Weights of a small GPT-style language model, trained from scratch on English Wikipedia: 2189 steps.
Each number is 128 + 32 x the weight over its row's rms, rounded and kept within 0 to 255. Layers, rows and columns count from 0. Numbers have three digits each. The size before them is the row's rms in percent of the matrix's.

# q: layer 13 attention query, 128x128, rms 0.38, rows 96-127, columns 0-127
# k: layer 13 attention key, 128x128, rms 0.343, rows 96-127, columns 0-127
# v: layer 13 attention value, 128x128, rms 0.321, rows 64-84, columns 0-127
# o: layer 13 attention output (transposed), 128x128, rms 0.302, rows 64-83, columns 0-127
q96 074:183145078124076146084183137182111110109179131134146126093182117129159110115158124158165154124078097118171111126131061136178115081086108150141138084109067087131131090103101163112122173117144066144171164140184153116145139171056179103102156124105102124097105111141146147128176166104142136146170100101108136159092137122110180143082133069134102170105166150085193111172158187113090145094108
k96 074:151144099135074160084169098162090147175188088154153126101092070127099191096144159135170116128069134201142076105101109136130108062122106134139140131116203105167101127117152132114137137147101134171131109135122175178169124173104162180085127173083123126058090125161131111131098102132174118157118065175155137113100109147127157177177105110184123152142150093095115137146088154093180106082115
q97 065:112134094135122056150140123195109080109166151087173097101125161104145091161121141115132134106112137118165137097116119104128133110110140123065086117126149138123166243096170150157117133164144139116140106152203087133055164158148100154086160141163065185154130135106195129053167126121127139147179157089108146109075117104058125118076129103101146126135090153108083071149125138122135121162147
k97 068:103123206086118136093104146091096112179132175098145144103109203115147113151169103118141083100130091057129136148152145144167138111155158101106099121197131141122160130082099155133116101188154088155166104156164102158116175122116133099146141110087121092126077193120156074105122069174121092165180137150192104190180069180101120090155115161126146153118102130129078137108134184115097133101151
q98 071:148088108161145093074092164118129140102184113113125131133094149129146079104181125173163065099137061083088123109167097074139156150189144168103165125112085138118134092092049144114096121119138054101130143149131171155135107157056113150147121114163088145129136098152136154133042132121108113111196149160156101158121173091110131106170134118174124188090139178105092102158088125102095092104115
k98 076:101143129147083104120140083161088143128114116130170186144103168165133145119105195178151187118100170082100137092116054100133143114125135163090169173102185180163167106167097162188156137134148137138146172132119173180151125140080132162125155203174117124053140080132127155096125098153127113088123064130150080094091123105134104107111142095166181133157166142093132132109113194129154117176118
q99 059:101115118091105072157159085110113112209126176170144117209141112150144154143156131064073068154214139090137142117086114124091046170144126160152093131101121151071174116128129142182155115158142106124070161127087163139132118126084155155169163095111110171136169135113094142166147133122159143118128120136165155099155144099103191153180068130109134149134077143124096154172138095131116162153159
k99 069:166112120155136119134146135165155131079107139204148162130072144134149124103112154049133109115117129101123172161143110204138153170100157135148108168148165068134125130059082142153161122133129126064107145097136123141110129094099102172139195142159138205155187132157120087182126178097122132102156125173162128155142170131123155117165097139135126155105094167144129154157145248160102158130172
q100 066:144165090181128154136125117074163129055075157123131072173134124167117078173101166129120132152125099146117112067150143124101134122102207131171119090061105121132144102123089133157066174113134105138138141144110099157146075152157163130122099179163082142153168112097144132076118095161103174140110163132060144053178136058140161095132175152094120116117165176131147134125144159144067102131088
k100 069:100113124131088133117091135083138136124097143137119149137091057114099107152121134141159183127095136144109134066167195129168122124041169189156141115120137072106207080133098096135153174124157140155184086158098113123107111059106151138126071114149107140122132138114108192165059127155107130103101048125158100099130158123170154109134121177096159107080113114076096114145077093131143152079100
q101 068:091181063119146158112067121120145158147140119100117086154050051143115187104166160115078113150111104153118111102099133103114133112175132125160135158085159116141134100147122048148169111109104188164082060120110150144096176111148073125124162114112109098061154186120139114176111166166125126161093158126141137110094172185147126120093175139121147136129094113046096158098149119189131143121120
k101 073:162139053128140093093151135094151166116111116089153061100135128139123147069148144153086129086137091137129147143089108129149132104142097159094106142150069122108197110152072089112125148123099162088080211089130066131134147140166131118100141168095119148170192173101132162097104186170143127146184170133098107139122136120128114152093162165111189135076132121048078121143109141092111170184156
q102 069:173101144169112088096132135085099134128083132127110152131099126066151096157151071162179169079084122108070134135129082143092149100186116073118137127122167138080119087094115119115188122138101101143089134138144118150157123123175156113077123074196144141169115182160094112131171072165128105128192120196137085128139069136146177117058144096153201136114085134129156123154152106094086123121100
k102 070:174090065150111122132192087143138112108157131061105158195101133134078122156117103164190116098134120134113187128155185148091095096155221118127122132100091140179071152165138147142123103156096170134103182125112144194124100091109069129151102096131121143098140082149074099112168124132152140147153157153107112045135112092131130100137151103170206071142119130150112107167115154134146149098109
q103 063:091141112141095098121168150103119157158121145113162100120190123124047116157114161127124098123155163100134169156107126135156102144138126149122110131088137077118059128153130142107156081135166156130150153182062088171189125133134162047099084162050126100106127111146089089174109086063159118105134128169098170133126150153091145123172154172125204179131085132142136191145107104165155119157186
k103 072:118120088097168154158093160108090133076083147193131145124123203085087132170135115139144123103071121099114100149112091113172099153151119091083081123134096100172109084171176101111124115085175151101109148180142142131139159062108157093123148141033168096124122142141109094140119142128175170114148136197089153074097171135085123093123140119101105117103103114104150182110151180142051107166129
q104 065:128165121112145098122069105106105134175091111186161090096090148098114101152143130103151080099117063165157115134064128110127141161056109079144106136145155136170072110165125197058147105181124141166134127161153123147130102142138152100047128161143059184122146144148129118162138119203124147138177175123127120091123111146182128128123176183082101146197100168121079092128112152119126117142111
k104 075:128145144156126096201126153122100109187100165089217126095146128112152105116160153166100104105117138169119149114169191179198138150143139153083095128154088140120026139165133122105125140112100117143152145112122148080168146060131094108162136143072134111103144138139094120133120154122105122133168134138072082120166130130144095067114114172180156144116072083166063190113145166159149171099105
q105 065:150125128218147159103099116135139147156102149177122134085121137149110165209081159143126093181082112076099163107131159115158076099095101117202110117141106102111174116110152109157116126085071119111087176165111104117160072119173150109119144080144111065117151129153165084103092166161132078148196121179128113147155120174115118107140100087131104145103174111101157146107122129147125193205154
k105 070:121128103163117123092112101186087147085103157122150072098141143148093185183079146115156158170152137182149138017083189139126111170135115059165118115138149106160166115102147168116154162131147112106109123176127088141114146141154120107146233139120122180114177138136123204114144151105162132082117118126139131095151148134063174133121082141135117148173163089163178101130120148114141154164104
q106 064:155101133169150157146104084149172127118140165135068135144148147115158063158120095182144178123168167095106137151095068052144188123110157109161162189143148136105100177170135120116164155121127117095103121128141084091137165129060162164095105142107137104146128115141082191109200100162140129151147077139160077170165161057108140112116127149152151122161129088109084071132129106157126168177177
k106 065:118142151161115139118136143092160108113129119108155177153114114160145072165118128083154120173143110101125132114153108168100171151082081069151106167148184140083128175107087122095080168146051125157129139161142078146134177158117101156105186157180145121120114112111102128175166113186108118118104101099134154060096153094077101134185172120177134064115179149195072063140118097131173149133125
q107 065:113119101136174152115109141123157051137113142092159095181162138109102150071122110139156145127081144167160119146163163179177146104145104134135163092082142195059124141120105137167082133067164171153071108091137113149054133103138149134085131088176125154092158127092146171145110103072142100168166142124091106131051105122147098149172168153185123109145088153136146169176126153073123088097100
k107 069:133175064167171181066070119065117093153098140121114142143130129136190094083121112133148115109127103168147075136124156080139130116166106170143146081119144184099134144113147143137107095143121202179123121109098157095115181122140082145123039084155137164143167062138149162112131129161125175120143089136132103215100089129108082126147119195095149079130127142141111145102065155147165150121137
q108 068:061194162115112159163137084129079137120148149159100113114120100179144096096116082142173111112171135112144144138132151082095105080046134132121121121122131126113100192169154087164154115149075181128089058139117135158164113085141066163182097145124123085137151107154117068111137058189135144140161104122169100093142153081150079140140115100074135120144108100220112141115152103101159141132115
k108 066:117113162130163103157124070145151107069128134120134119120130135120156125123141075083064088091170109089143155131116104112177115099111096111127138158109109110086130205131145116160185166103106102121142111140174124126137115133100120137065148106176097129118152088141182110116141147166084132205173184099155169079120210111111163146123133126090020126133088151222101095125131096158104135137164
q109 064:089115115105101174169162114103191190104113146185123106143100138115145123137111125149193108113099197111136131044079135180113175087128108092160119194103109110099082133196086126143161157118167179126104175155148130113156129139120098169145126111130142223046116147116144134145124130135142156171092173138107054124136113164115113103142132153139130154119118145130111120175133156167107066062131
k109 062:159092136201103145120116140132171125120139111127177126164154098128135107132124142175148078126077199117124106130173114116171116142181139147119117144134115181098093061127105128107131179084104143153077123143145114059142149041070085188111134114091228143122096142099164167126154142172101139160126075109113064171135173119118144144137175130143141169073101101099139132103147135145134058136147
q110 066:092121101108107102092120179201123121103097132145209138093152137113143096140154155178161099125093154140124205097144144144091102116198105068125100131137093121128116184166097086192076123105181109119150202066177096128148156130162116124115171107130074147159163148134096054123131135087135140135166155161103083137104143114118173122144158137193121131129157127177117085098067107143130150132161
k110 063:133116133148105116065083070130098137151085099151186105044127130129201087179131147094132085104097098114136154082142188169131117128151110120122113108096097153177065078136086193141067071131175154118116155112114137150094166048210134108113147123137112128115133150116113100099158154128146143098155145154102153171124166156148180100099168149146186136138110198124154122103125120149103114158116
q111 071:120173119120119125131121106122128150139104138127149127195064135121082106052145150164141147130101149124153075148095174158130115133120079089105147148126177156177111091161178191114164106150106168130137103224089144136085124084160072164106125174188201109102111125134176105171147106180153094154129151137130144155203123113157105152150148170139148093187111169124075138141152078161129099100127
k111 077:143110119118171111151107124070151127129123134109133141177160123186119113129125108142114053122137165156107117150158078193145103138159085175128149116130042115137144142135156119129114142107084159129120158150112104075125104141103124138109072182132111053078069157152137161163137110147181120173170151131063122134173124133149020080093089121135130137104086178103158137151073101163083171111175
q112 067:140130103133091106114142193112093113138166087131113109115190214098062114081150114146153137139096086114187123153108174145107075177150130108142111190105089155150144143126111171147140169110140156144169079119149081124114110105074189126193088200163112131093127172110117136108102115143133149155087174150167109145132142088109132127147117140129115085132084152121120092137105123094209219100100
k112 073:203135130128114139107077127204120117147134132163163121084164161115055046109160107181153179128076118134150129146192135214128089139118140083152161163115107155036144094121091168126109128103109130141170121157173105134095103117089171145117104117149157079154118180186163149119107093150166166131142117112137109167110142119147090170171126068133131105174154176165136112113113168132128123107144
q113 057:117169132103116138179170148115112117105107089104109179127154129085113077135079125080125133080191074100110096147089156109153108145126071190114157104107152134123102174125142147101114068142138157082119127132139101153109125147163208163094092199152080091154123105177138103184072135121105135099120163144160131087053151104069120159120121129076160101082108176096116164128155109078112084115082
k113 062:135157165093118140150117147097126084075138118090178148150061160092090101135145083159119128044171120103116154150099100084157128112131128122100066105096154131141162144103189100091092076161123123186159099137119165153136133117094130148147097157163156149161115171234130157165116150134152144093145166110124207123139081146124196130167092112140181146132073138145086178112127160147100122079121
q114 063:141125150122145091117143069101109156153072132072117138116114135167107040126165111174117139119123053106129155152111128081129155175083167136174111164168144133102136004142116118115176098138134085087071130126156148139135110165145120158113111098086166109111123101146167159126110112153167072070120147129090103111134103131136199164131137118124161146139098105122166152176081102154167175054147
k114 067:093128109115136163108142177127144140108151068088152126164172124160122026109076108163146118118103141159098104146098173177069150111039132127124117179116140093088143126150135109132155150135178088127065097169178128188146142100129118147193137155097118142105173071152105104108111124114101100135155126149071077056148129071156147174070190157160097104146143130142141167130097146133143140129118
q115 065:114130144108090101137100128126142167052083132121126168082107152119031123065158081136156074093122147136145182094099142151153170071136075162142119107102118083126112165130187097168143155149108151080088150160117109143169159148114142123064139147160202137114130173127176160157153079166063070096103125153121141130112187131150157165105112093146133124114137088075084144136151138143137162152171
k115 069:154123137128121101179164115118075108051112131152070118166094153114098104164113120131229090081187111165151171153118157088132134116138016141160119073149118186142122116132144084109128120131122157155066146107121101141174183075114182071116102125118161104118125186127114151146130079118055134158103179105154143101166149144113147120082133077150113142131157125088133116139131108129094159127156
q116 061:205123096133136124119160143062171081178111133054168108145125155119174116085133140063123103191187115109057153116116161123109109117145109165139163158128154135113137145124096105084182134080187177108107089129148118127146132158131114120127169067184144176110105127080090105132184144137104101108101154117137098120106168088153154148095113175163093147118099147112124094102183170204125072133144
k116 067:164199081158153177147144114060122150153129101113155081185104151142187131147125174152141136162105140125121104064139155131130113110052127132141108137169159099162141174143100096145132125123145100114104174124122067066094137161184152094114141072150165177131122105169163107151144168164108176108112134140105093066136115075114097127087118142171073132170101119106111134082160198196106104109154
q117 071:192162137147149179158070181168147141131140165151120179113139150105174128123174182149083168158128129120149163101116108155147155160083078113098124155139131101091129084082071190114122139164108083140106165103110120136112109143132119097133101196176125185084128144121136072086161121069111145046119117081140127123115123124140171050091150152097139128128105116170096054143109181116149155139171
k117 079:133100138133088150191107170193134155164164145104068145157097183085172100141114159097145191213134097156105111094142119135151136136113128150143091152102137128111100106117084164135129084101152090220149086119132149119133110109203142148093092167087127175103099107126082145141144088083139103113140064061143091154073122142174138100117163122145121140114073166084138110084162127163147101095143
q118 062:129151165183117152128126135133102096180112104045135163108079176108161087128137130120128080193173043126155135173181123096157140086085064085098116181095106124077210102179117125076119158135134104179101158112141116119183108125117078138143117130121133134086145107157133144164101126117098143103113112111128129177164108144151132209165072109119143096114142124071126110120108175124089141094161
k118 069:110169124179137119150092151135139125123147082125129111080132141164168090147091093166078128156141098198123150127148112129102162058080153099129136130143176106154167180049147143093196096103134110155068175110159135136166127091129093097171146115116082155079146135192101120206074138124155128077126175152154125159103082117117103130181140122098066151196139133105133121090096099145089129098126
q119 067:184086112081100189149145154118114117166189123124133136166174152072135109150200131110063149112065106121103158109194150152119153171157126221123128074154077140122135138114101150135164166100125126199146148143112136103133129136071182141134133153139126163161118138115085104164082170077115163127192102130103158119125144116175128153139171104131114123095191077159155141116120168125186141126080
k119 066:150158132110093118138136105177138149096139121148094126116173145115115123118153083161166183092047119165137203137147118077079156167161154145152158108141176112103078107101088182137173135126138088148135105161127127138022124153167119134059090175177139139138096115126160160120125171106090173142143107154144104127130128095158126159154178116128154188142125083125162076099146157057177153086092
q120 065:170158145121173182129196147130175103121111112151121157126178144097186116110164145135175108132143117136109172084142065130135061183140178181145171099162073129123150134094092175132107142115136121152106155119111090114082150117079211114064134106149121068145106103114126143163095105098102128127105167144081196157108162086090131124171165114144151153118185101111122169130098091089174093092091
k120 070:126169143143108106115188142061160125090175125133138105142093122121154110118148134166129121095071157099079126157067038133119136169102067121173136158073113116154139106086110174151123140136194149122174129146111096124032139161141130114109121137183110204053139103163119161178114112175150106101159124172136158114045105133131151195150120164158150129169147133106141123124127119105140124169122
q121 072:140143082161089122193115121131136147133108097155080110111114083122078110109139120138162136129172107133094134131105159056091117148107149141146148133164166151166092099091160155132144094128132169136173079148112167109098170074162077120126151060129167124142109092084132070113159069118187115091105187086066135093155156151168088102104169147106141137137088170133121176175220115163133151079098
k121 070:090139132151130169189122108071149200172167130147077036218155095127123135106118118125138107086129116072137120144188145095147135136111123145098111129116050113106185169132164092122125161116153137125131108117144088096120076150159096204097146137106128087097158130106122116109154121182109112122117136155124114087112201173187115138146121128106127095096101105148152213157175166089123144103143
q122 071:118092100124160123116103116080146144124133123109129109142138057095131103100142119125152108077114147097135110159050167150083164122095136153078151120155085115128141111125087150156081139101097108132153166135180048132156083153103138120149145127188110175178100121181136192119131156078164105143101105178147091158117213082184166159197125128187062151070139120129146102153133127133079140148092
k122 070:120100126152086118075117052123153142125051149102177253132122046112106140152145117148172099128129131121151114158092178183090115144127162124139149184154143140173146163109113168142084106096063113156130113098157111124075099154137133138154164130194112182112145114132172147137127132112140135086084129140116124128134161162194117138097102101194118105074149124098161150063133137121134147165107
q123 063:049120126122102091126200140105134142117185109067101137183143111132150159133162108169128116139059134102073085095132100163112170182138177168140136117125145116096097146065087160154116173105174101112178161095152143132101121156207126156135096138166155156092155147113138089135153117136158136149170063124121124139101107118053109129086143127207074136152137131060154089100108147137153158157118
k123 073:151123101180185108114125138150137144132234119115116113130147123107095108115197107163119105140055148146018113121096117110110094182124123166135171141196132140141162089111159143118134177161097081143144076157150163156142086101117106115162085107183124149128132089116151066111133157114130117136179106125150099141156093188117169168122112110145119086115122135147155086159106104207171132180131
q124 070:128159125099171155064135112121125202081143119174134126164181182110092122105123111064123136088080144108090135192131106127142162130121086095087152095144055178109095129130087106109092148146160053095102114141102144155142102150147123116100061116200073148129108096106179137166117160134130067148133133145153123160114169101121151140157102167110161177148164130150102154183164165099148078178101
k124 076:131132128052157148100096131139078112094062109153173136141170121107097171185138133096110126134132175144109167097144120141150112112181144076102107094156145193126088180134132121149091107122094192112146119110100134113176104139143131112164106161181084131065143093194169212147179164118142153144133152093153169105112114164140125096090086116128175080175156152124077114139069159145185090130118
q125 062:169196153118082145150120156179037076172164113125171149104132115167193100113155127122108139150077111186102091123092132165122119059134143060133143099166108142073147155139121121165062139187206153143106095070120118163139159128154154145164127155146147113097098189133154158135099116142153216098114058156145116171146094125164117111119146127129118139109108110140141146138149093112148124098147
k125 065:143127110127124106146159198150106093138116102113075132129119152148148075135132091174073089079137075179113083112127126180107121028113120134092127138133102175056158142124161173151198121109114119164125141115117097096071065108124144154144113120098136151167151110155083120112145146160203159122138085139159129103179085117136165070120118147053108139115081148113124099125168086139107183084096
q126 061:114102133124106151170096083114188165154095122182128148155058128137121172112117083094143078126102176181096100136194183164151126157154102059059115144117145094111114150097124136158087149132124138073142142111122062062131164191076136174188134125168154172051093103128126113101149178118158153100114129080110134121158107192138155140100127132132128119157100087135150120107158127089136109143085
k126 068:170167161163130056169101131159142183124101157132093091171121051158198141091133129051145113144109146154180149104121203080108110146159155100081151157139121131094115134079131124141066138102151132157154110123128067110128097102111134122093075152139168137133095150128147139055139156089111124163079098106115088177186104133109114145108126099170070105144146113160098122086153165124051128145130
q127 067:095104116151183158144125133144090110155085110160140130125124144134169201108169187138132173106031148151107132077137173100181116142178083149100146139110140147135161121141113127156122100123175150169122137130148152115092113129105078077091028098101189148118121120089129151214140081123202082108160110105082102122123154121165169140138120112109124120147077122107061131128104088118145173100145
k127 072:108108071172155180178100140119152173154098117178102128136147158149139090071142077146186111110129182104094129136094105121167099159173066096100122125086069153158081132068088148150140101159093140081110099141162153073086076168110125063087124162121108139075093139079103162042116132124117085074149101148123122133117120146188120136127115145100132126153104140141081130140139113145149132084191
v64 088:077095189128156135158145138104112129107131091123185078144110163102097153127158101141125131115079145120084158133135100124139143079113129124110139139177157127166135134184045120071146081098170123087135102106153152110182149084096152151115120180152148156193137112193066115121091186107121113150106164108149051087107159100092184069101154133087158154111143164154100104097136115081095177178146
o64 091:120140093119179099149116124160132074209117161106094140133128127120111185126111151105127138155127140084163149133107132128151146179183109112088094118145124125100163148104185151163101128152093196186122121128099079132092132096136064090161118129073084132101106196113186189124125073099214134114179136137131149190108082148202154141126135140151098089151115078182135144140137141097121091076117
v65 075:119120152100093169211141128167164046122114125187126118168090127143069133114166117096156138137145179133112120166084104135127129163141112078101152145134137139126108184139112102172144137101184199112140096155166143176142089119119126075164128065119059163118086095178078184119107122113151138152147091093175047134125156073108139113181117112174147126128148157122103138147075178133133091135117
o65 089:102115135166204088173107170104143184145148120156141099112155158172208160131174130170147139121181124134150173109098182127179135106194110166157130080098103114144131138126151154085109103129074145157072121058138151084137135142178146135120153154095160111146108138077136111143181119112131120148104197158039119123114120181149156194175172156133114096096117114158163117134175106145137111163143
v66 077:090156070106158131093134136091106124085141147182096107150173141132083170122107110135117152119087130094107144179103130090135133102218066114143113172142138077118089121132129110184180208077102122143106130160141145075094153119102118120121112113135171123110168088089128089163145142160019151097159172116117193141089111137116115171167110168173101125127160116105175112158125178175089143138127
o66 082:165117142192111155105125179115121119205082154088142151123070084133114084096140117157144087133118103122070122107120137182082144105073166133095101148127106164169155079118142161083076080124149121127171109140155131165129168148141220143130126103149135179122075141159057171166080126091205115108110116139104085172117103132110157100109125158116143073099099140138071129110139133082164087111108
v67 086:171120134086156146212089081152121175129090147104115119130157150125058128205170088119142207075142117157101141102139122094126090137139160041122126124139147180111173128173173074124122102160115075153144152125129186109146106124193131083151097091107134116157130095116126100134128130105115126130096133111180145064120104163109153100162112148136159093089101183150144197112130145149152053117134
o67 091:094128081152166091091099157106113108095160095142171163105098123141153119103205167130085088183095145160125177105129161155170135143152115200166107181162088083127144149123095152101128170145136161154126151139174096147104121112099130133101113191152170106077164214167157151142143152156138123167182154166121100171142185140149156155106161115132073174147153071154110083121141134155169141088176
v68 091:103106132032136113125117148101083115137107169148133067099125074059142146118169124125064117090116096134065208126096199154139145191136141135069127113168133151105100162110164179129142171105057128145116145142099114086133083105124157098132113155107159107148187114121119089149175104171123091154080088106118134087147089190148150130122194126137132145122106139132152212106125148133144138122115
o68 101:111144112196128130092103117159165114062104121119149154170112118140051096135114148132137129192108166075145141108118091143128166087094139109152077117097141123155176133142092111144077033133120184108142113096100106166124135134068069149111119153200110133102103106098146103133113140087098084134119177136154125137087122101079137071131071129085151116127112177151071031141100104119137135144079
v69 082:126099148141112188113197167098165166169116103085187155123151137123053166202147117143131123116148164110110153148159095151125128113164163175162142141126131218061152172116144125061185163109135116113111032134121122099102151150099139135152136152107072153162081152071123112092148155112143153119132144136154063102127088109136160078127083108109155110141139124121136140146138167102070124176168
o69 086:079132134113176097125059132135114136142119118148091115187095087135176100089084079131137079119188114093167168117132103104126135154081094092101111101143092091138095137114139115132045142137127204133182189098159117156203119145119165085138123110163165118142088103121181113096089114115122155159160172095131191159159115162173132154096156097155101166138134100162153137111144099071142103074075
v70 085:148108205122144178124108132152131157141137147174144146086062078167086185154061063099201142119113103161155154131124141146163161123102138108090139136080091092172089210111131118137115130120072142110149196121111155107099107153122127149113128090208172095097145103144114110144102074155168182129137146126145135110145208135183074112106129141107125118085139139172139110145090112122134140119073
o70 093:123125072102115099182172123086127145119129115074107081127177202105179141088155194143070103159078126156086076131112127092104090139183112174149105089163126108169156083126133096089138099093189114090095109111126119146149119113164146110108160133049083193122193161151087133132128181062130117079120115131083129127095093123088164125177178135154134116084123120094150122138133095134119121110131
v71 085:024115216170132063091106148134082094138152099116169159178112158138145074135110126194170114094113142142122113139152127133149153132121113116124127131143096130123149129081115159178116114161163154137158148101139189121111130093105112106112167104147081134140129048203157045135123144072154163068170098148113130095079175106097114094126103111111096105091098122117123099070111091092146154141134
o71 086:127068120121092165182150128123085178133094203096112030082112139124126148146116139070091147083119148142134140100110160089146110162133131129078131155104188129121087110131104127099132154121106069121118112179071066102121143107116136121142113110082135059169129187095091119089138116094187090144078127120136093129127091110137130117140119114124115184175203159203133099155134158151072133096140
v72 085:176128148088128070113113134089063124162186093127119140128138067082170184123179123091094113151126116128120130087082182144105075130125127179159140098136134154128101103110143175123162147143150082157094120097061104098160159053085135092156133158120181122089156140103082158142096122048163079137157128118162088099186103098144117109106156127134126147113106216088135126163118167097169113113114
o72 084:129126093179123158155158116154184162099064098100172137137113115097056096157073142172154134185115117162162098143134115128121128113135105093136142150127166080112156144133135101138078066137111156110170149153129150157139118185112045163136082133141109147141126172159145075091152173189108122111108112165076120194081108161125092186107097131109136157107121086110131126098101098124081191163047
v73 086:129198150120119102112132172160101163134185156112165116136129139130121070123152109115111119124081131132127163068160098156165156141171139114082167124165081112185112116160201073111124204148215069109144105144116128144094122112132101151173089117108134096145109143164131076160136144132129165111139105108111137193113110130124145103128125179123091163089093055153136144171073166155032162136139
o73 096:142093094128136116145156096127151099129039165129171133135141106138157127179119155121140129138137066162146075155117157149082138145140162181156136126164164080112203165078038158174085069109120177171140119126120120100170176125129147113107132110183116148143188099121140188103107126104123096134122090072122163079133167096163164184126155137136138123179179152135165079082155112099176143130129
v74 086:128130139099106065167137222105128098169105184082138089236112124150113105161135102150144130099121147102137065123121204136171107119083143139138134103070122126099135218119186127127121142106123163111146142124130114042140152153143125075161156143125075141155098141103122098132101106084118113110093137149183112152125130143094157122109112118124064068158128125178151155106137083163138097088093
o74 092:137099149093146190110139099125103137102096124144149152162158153100127116121130141101097128164121148135190205099147041114119178177161112138133105052150113124099069130096074148118101170122140097139123100131154101187122167164113153116079190107165172107143140139121133125164127121073119161157121162094105124088083154188153175136162161135112129195100192135103146067159120179167128110180082
v75 085:095152114152102105093110071139184081084131126100115135146138143163084156155205131120052095106122158107129089136123151179161192101104138114126099148149106133160124135179152151122110106135071100145172154080137222163073111145147133157124099095115114079152149119143169163110128186120062062091134119116153073099118107165094095099164151144158105136175139142155176150117128119128139142048163
o75 093:148101120102126074162091146103068144163099131158134168155149161106129120129119153130117150146119137107118170085138160119090067164111159177152141134087137099162100071139077150128125198165141099110094118099131098115139123121113123062118118182096115078073139131117097135164105079167105164100109105192130143115070184101207150117074084145129232136166114146157062082145158101145132131111134
v76 086:104116138141148096156136125133129118155112168128107099204137116099101079201143127125155133129114115153035114137146100167130148158173097094067103175167153134091058203137117071092121115169172108112169141136135135095181156154161060151087100155121135093116130152144091174096120133108129140090107135103109116099173120132107159118159071100119147047165128111134116072182102140149083087147178
o76 095:148108111103093159108099096090080109144127122135107183090159094173146136099122156132074101116157115122211175097098137107158107113131172180171105109158106090149194111094129192169150137080086131156090161127109100150126108079102111068134152128126131113112109111129124121137082075081120175102142097146171147189104209161119141161154222157096122153117097089135103154107161153130102162130070
v77 090:173143119087124162155104113093151167188168050180112162148083160146133165119105085106100134146124104125156088168096093126129092158115123122148140116048173145207118141124172187103158141182123123143109126060141170081153155089088156142181152186127080107110104165102139149112119094177114165085076147108142120196119144176144125121066077139124139141121091113146156092122138140113118158121176
o77 093:138077133099102089116168136039138172071107134066100141134138091124156075107093103168167122097136128100106104137133086077077160058133148135132132123108153094094060116102082090103071129131122123092130152144107084221159094101138140145087090127094077193125130098142100163110131097203120104112112072161122093131137068089121124114166155103117118129106148079112120153116149134114130066136135
v78 087:116140115044104149090105145093147141186129143099120094124098171075115123092186121143127163084109081104106193116145110103108133137106097109122078140161139161192162168048214156145110181120109151075127128120148096142133151116094128167088152120156146116169077146137146132096171106105109140168130153157090185099140175134130141133087115169042091108113169126144167160111081094176111118143159
o78 096:087029131104190119122124127117107092099116099063126139180146149130079084133105154102106127118101177106098082082130136154130128162093147093115135154083032155068156125141063103147083090105127131196128141107109123123115128152122108149107130128133103148100164104123126117208099077082168090129070114046134132154115100080141124120149118116185084083136103129146102115140137150119078145140083
v79 090:167192066124132132102051090146148148129158210110124135108171107153162147144148172085138169168140117129146129185163103120170121192086131086161146104139095140123112122134100150107144118104086119147156112106135122115109040156133131162072112096176143145080105155128141168162157143170164076137134042125152138146099125075175102187164144162172139095118138130050118094112145111134155092145100
o79 096:117129148118146155152153122218109140084137078155142120136067143139121120137138136195086076125092112210102140167136115122091070092156128171144158181131115135142115110109128151058142105130137093109027129123120143170127140105120160105149130126105177061188140099144180071136116178145136174096116138164107176093142131133126061126158137101115160145170136110112145164126076097178155124064136
v80 083:162152126187068034075150116167109133167196145108158105133177105139139134170107120133096079121094116111147142139081151141136173121139158122104174105108138107101124156167098156113173095224100177095117134169160111152134118103164099123126107175125149165134134112096121092115064109174142131135117146125118181112026141145151172129131068090150194107130098111135173137144164065116139137132134
o80 090:117175138101174206174126120104166158156050097135102158071124171106125140113136094044142102131137110095126135163122127103144120135129133174118092115122170141169129136102123079122126134116147123116120136090078183145159146178078123169100219155149118084144141111116148196096133121134159160053108126138158113140140112084126066164133170165043078132115132140110084156173104124101158124077117
v81 086:104166163111138118115137095131064156176106085134160173157130120111105172153154145153166138112153191053134156109122084109073121135091145201154152154070096126120166125158172128140110116150085126145102148158155134135079151084123085120173154170102140182125124124164163144089083206151144082149154102155125148077077123115103159127132169170092145074158143163149105041132095099124137187115147
o81 091:121122076139130114147145183123175133131134112034129094166134116132113117144095099152106091118097105174105112170143122162191158171122157072091107101154208173151110151119089136135148169116148190103145116118146121113150122162147088114117104155089099049077133165126111137166150132091157190123114173111147141210187122115187080155117119103139101193199109113107115156088112096112113148096131
v82 080:157079163068137088168152120130116124146099144111171089122087087109092155129099121083168104128147144146088166122105067145117154145182097155165130115103077072116141066105148049143194169083159142156072075154130146152151099141106134110150101125188104122167091155141115121130158122124133151141123122133147125145184117132119066105027136152142125121144143109108161094179166197103110149182083
o82 087:124124146180143136102091101137166149119140123106130134144196137116145144098148163150090102164138109177131117118100195142150098133141128096082113104145148140146089230101155154095075106132118202141196191084150115084138118088165106149101119102112138149092180077142136134139103150101149093131159146076100137113118154143136156181187152111142146117137128142141081159080021073130195097116136
v83 078:100126125064121106145125213118099179057159113130107140102125164131134115154118106134083087088152113136125112152114198107138156136104141074168078124142023129132166146123140133110083124097161133126116102171121152156143129122174081186113090130155161130138139160143124156129104153207065125154145119130160102164135127094116177177157225156148151161116184130096090153084119123117168167152099
o83 087:124113150161170101107100162136184075112116118102126150114138134126088126133160149135146178189104119147069153140128105185117114138123149174145179114127129110102140110118116148066180192150108129143180138109114102086117103142083170068139181129123138200130132121113119139111132094104166172089161139123091195078127138123140131059098085135126105080116090180144188127198137118204123142054183
v84 080:106138069153174120161113128093129127105064142117099127099124138123118082135133047121128083117111140142156137128183118181141126094071155086134105137088130127090155122107120105182131116148130166187176148166160124131128129121182151175095133142129206154115156148066076086135156106081071120123134090139106226207110151119101131075114148154154138159107120108113132126103057049135107121115105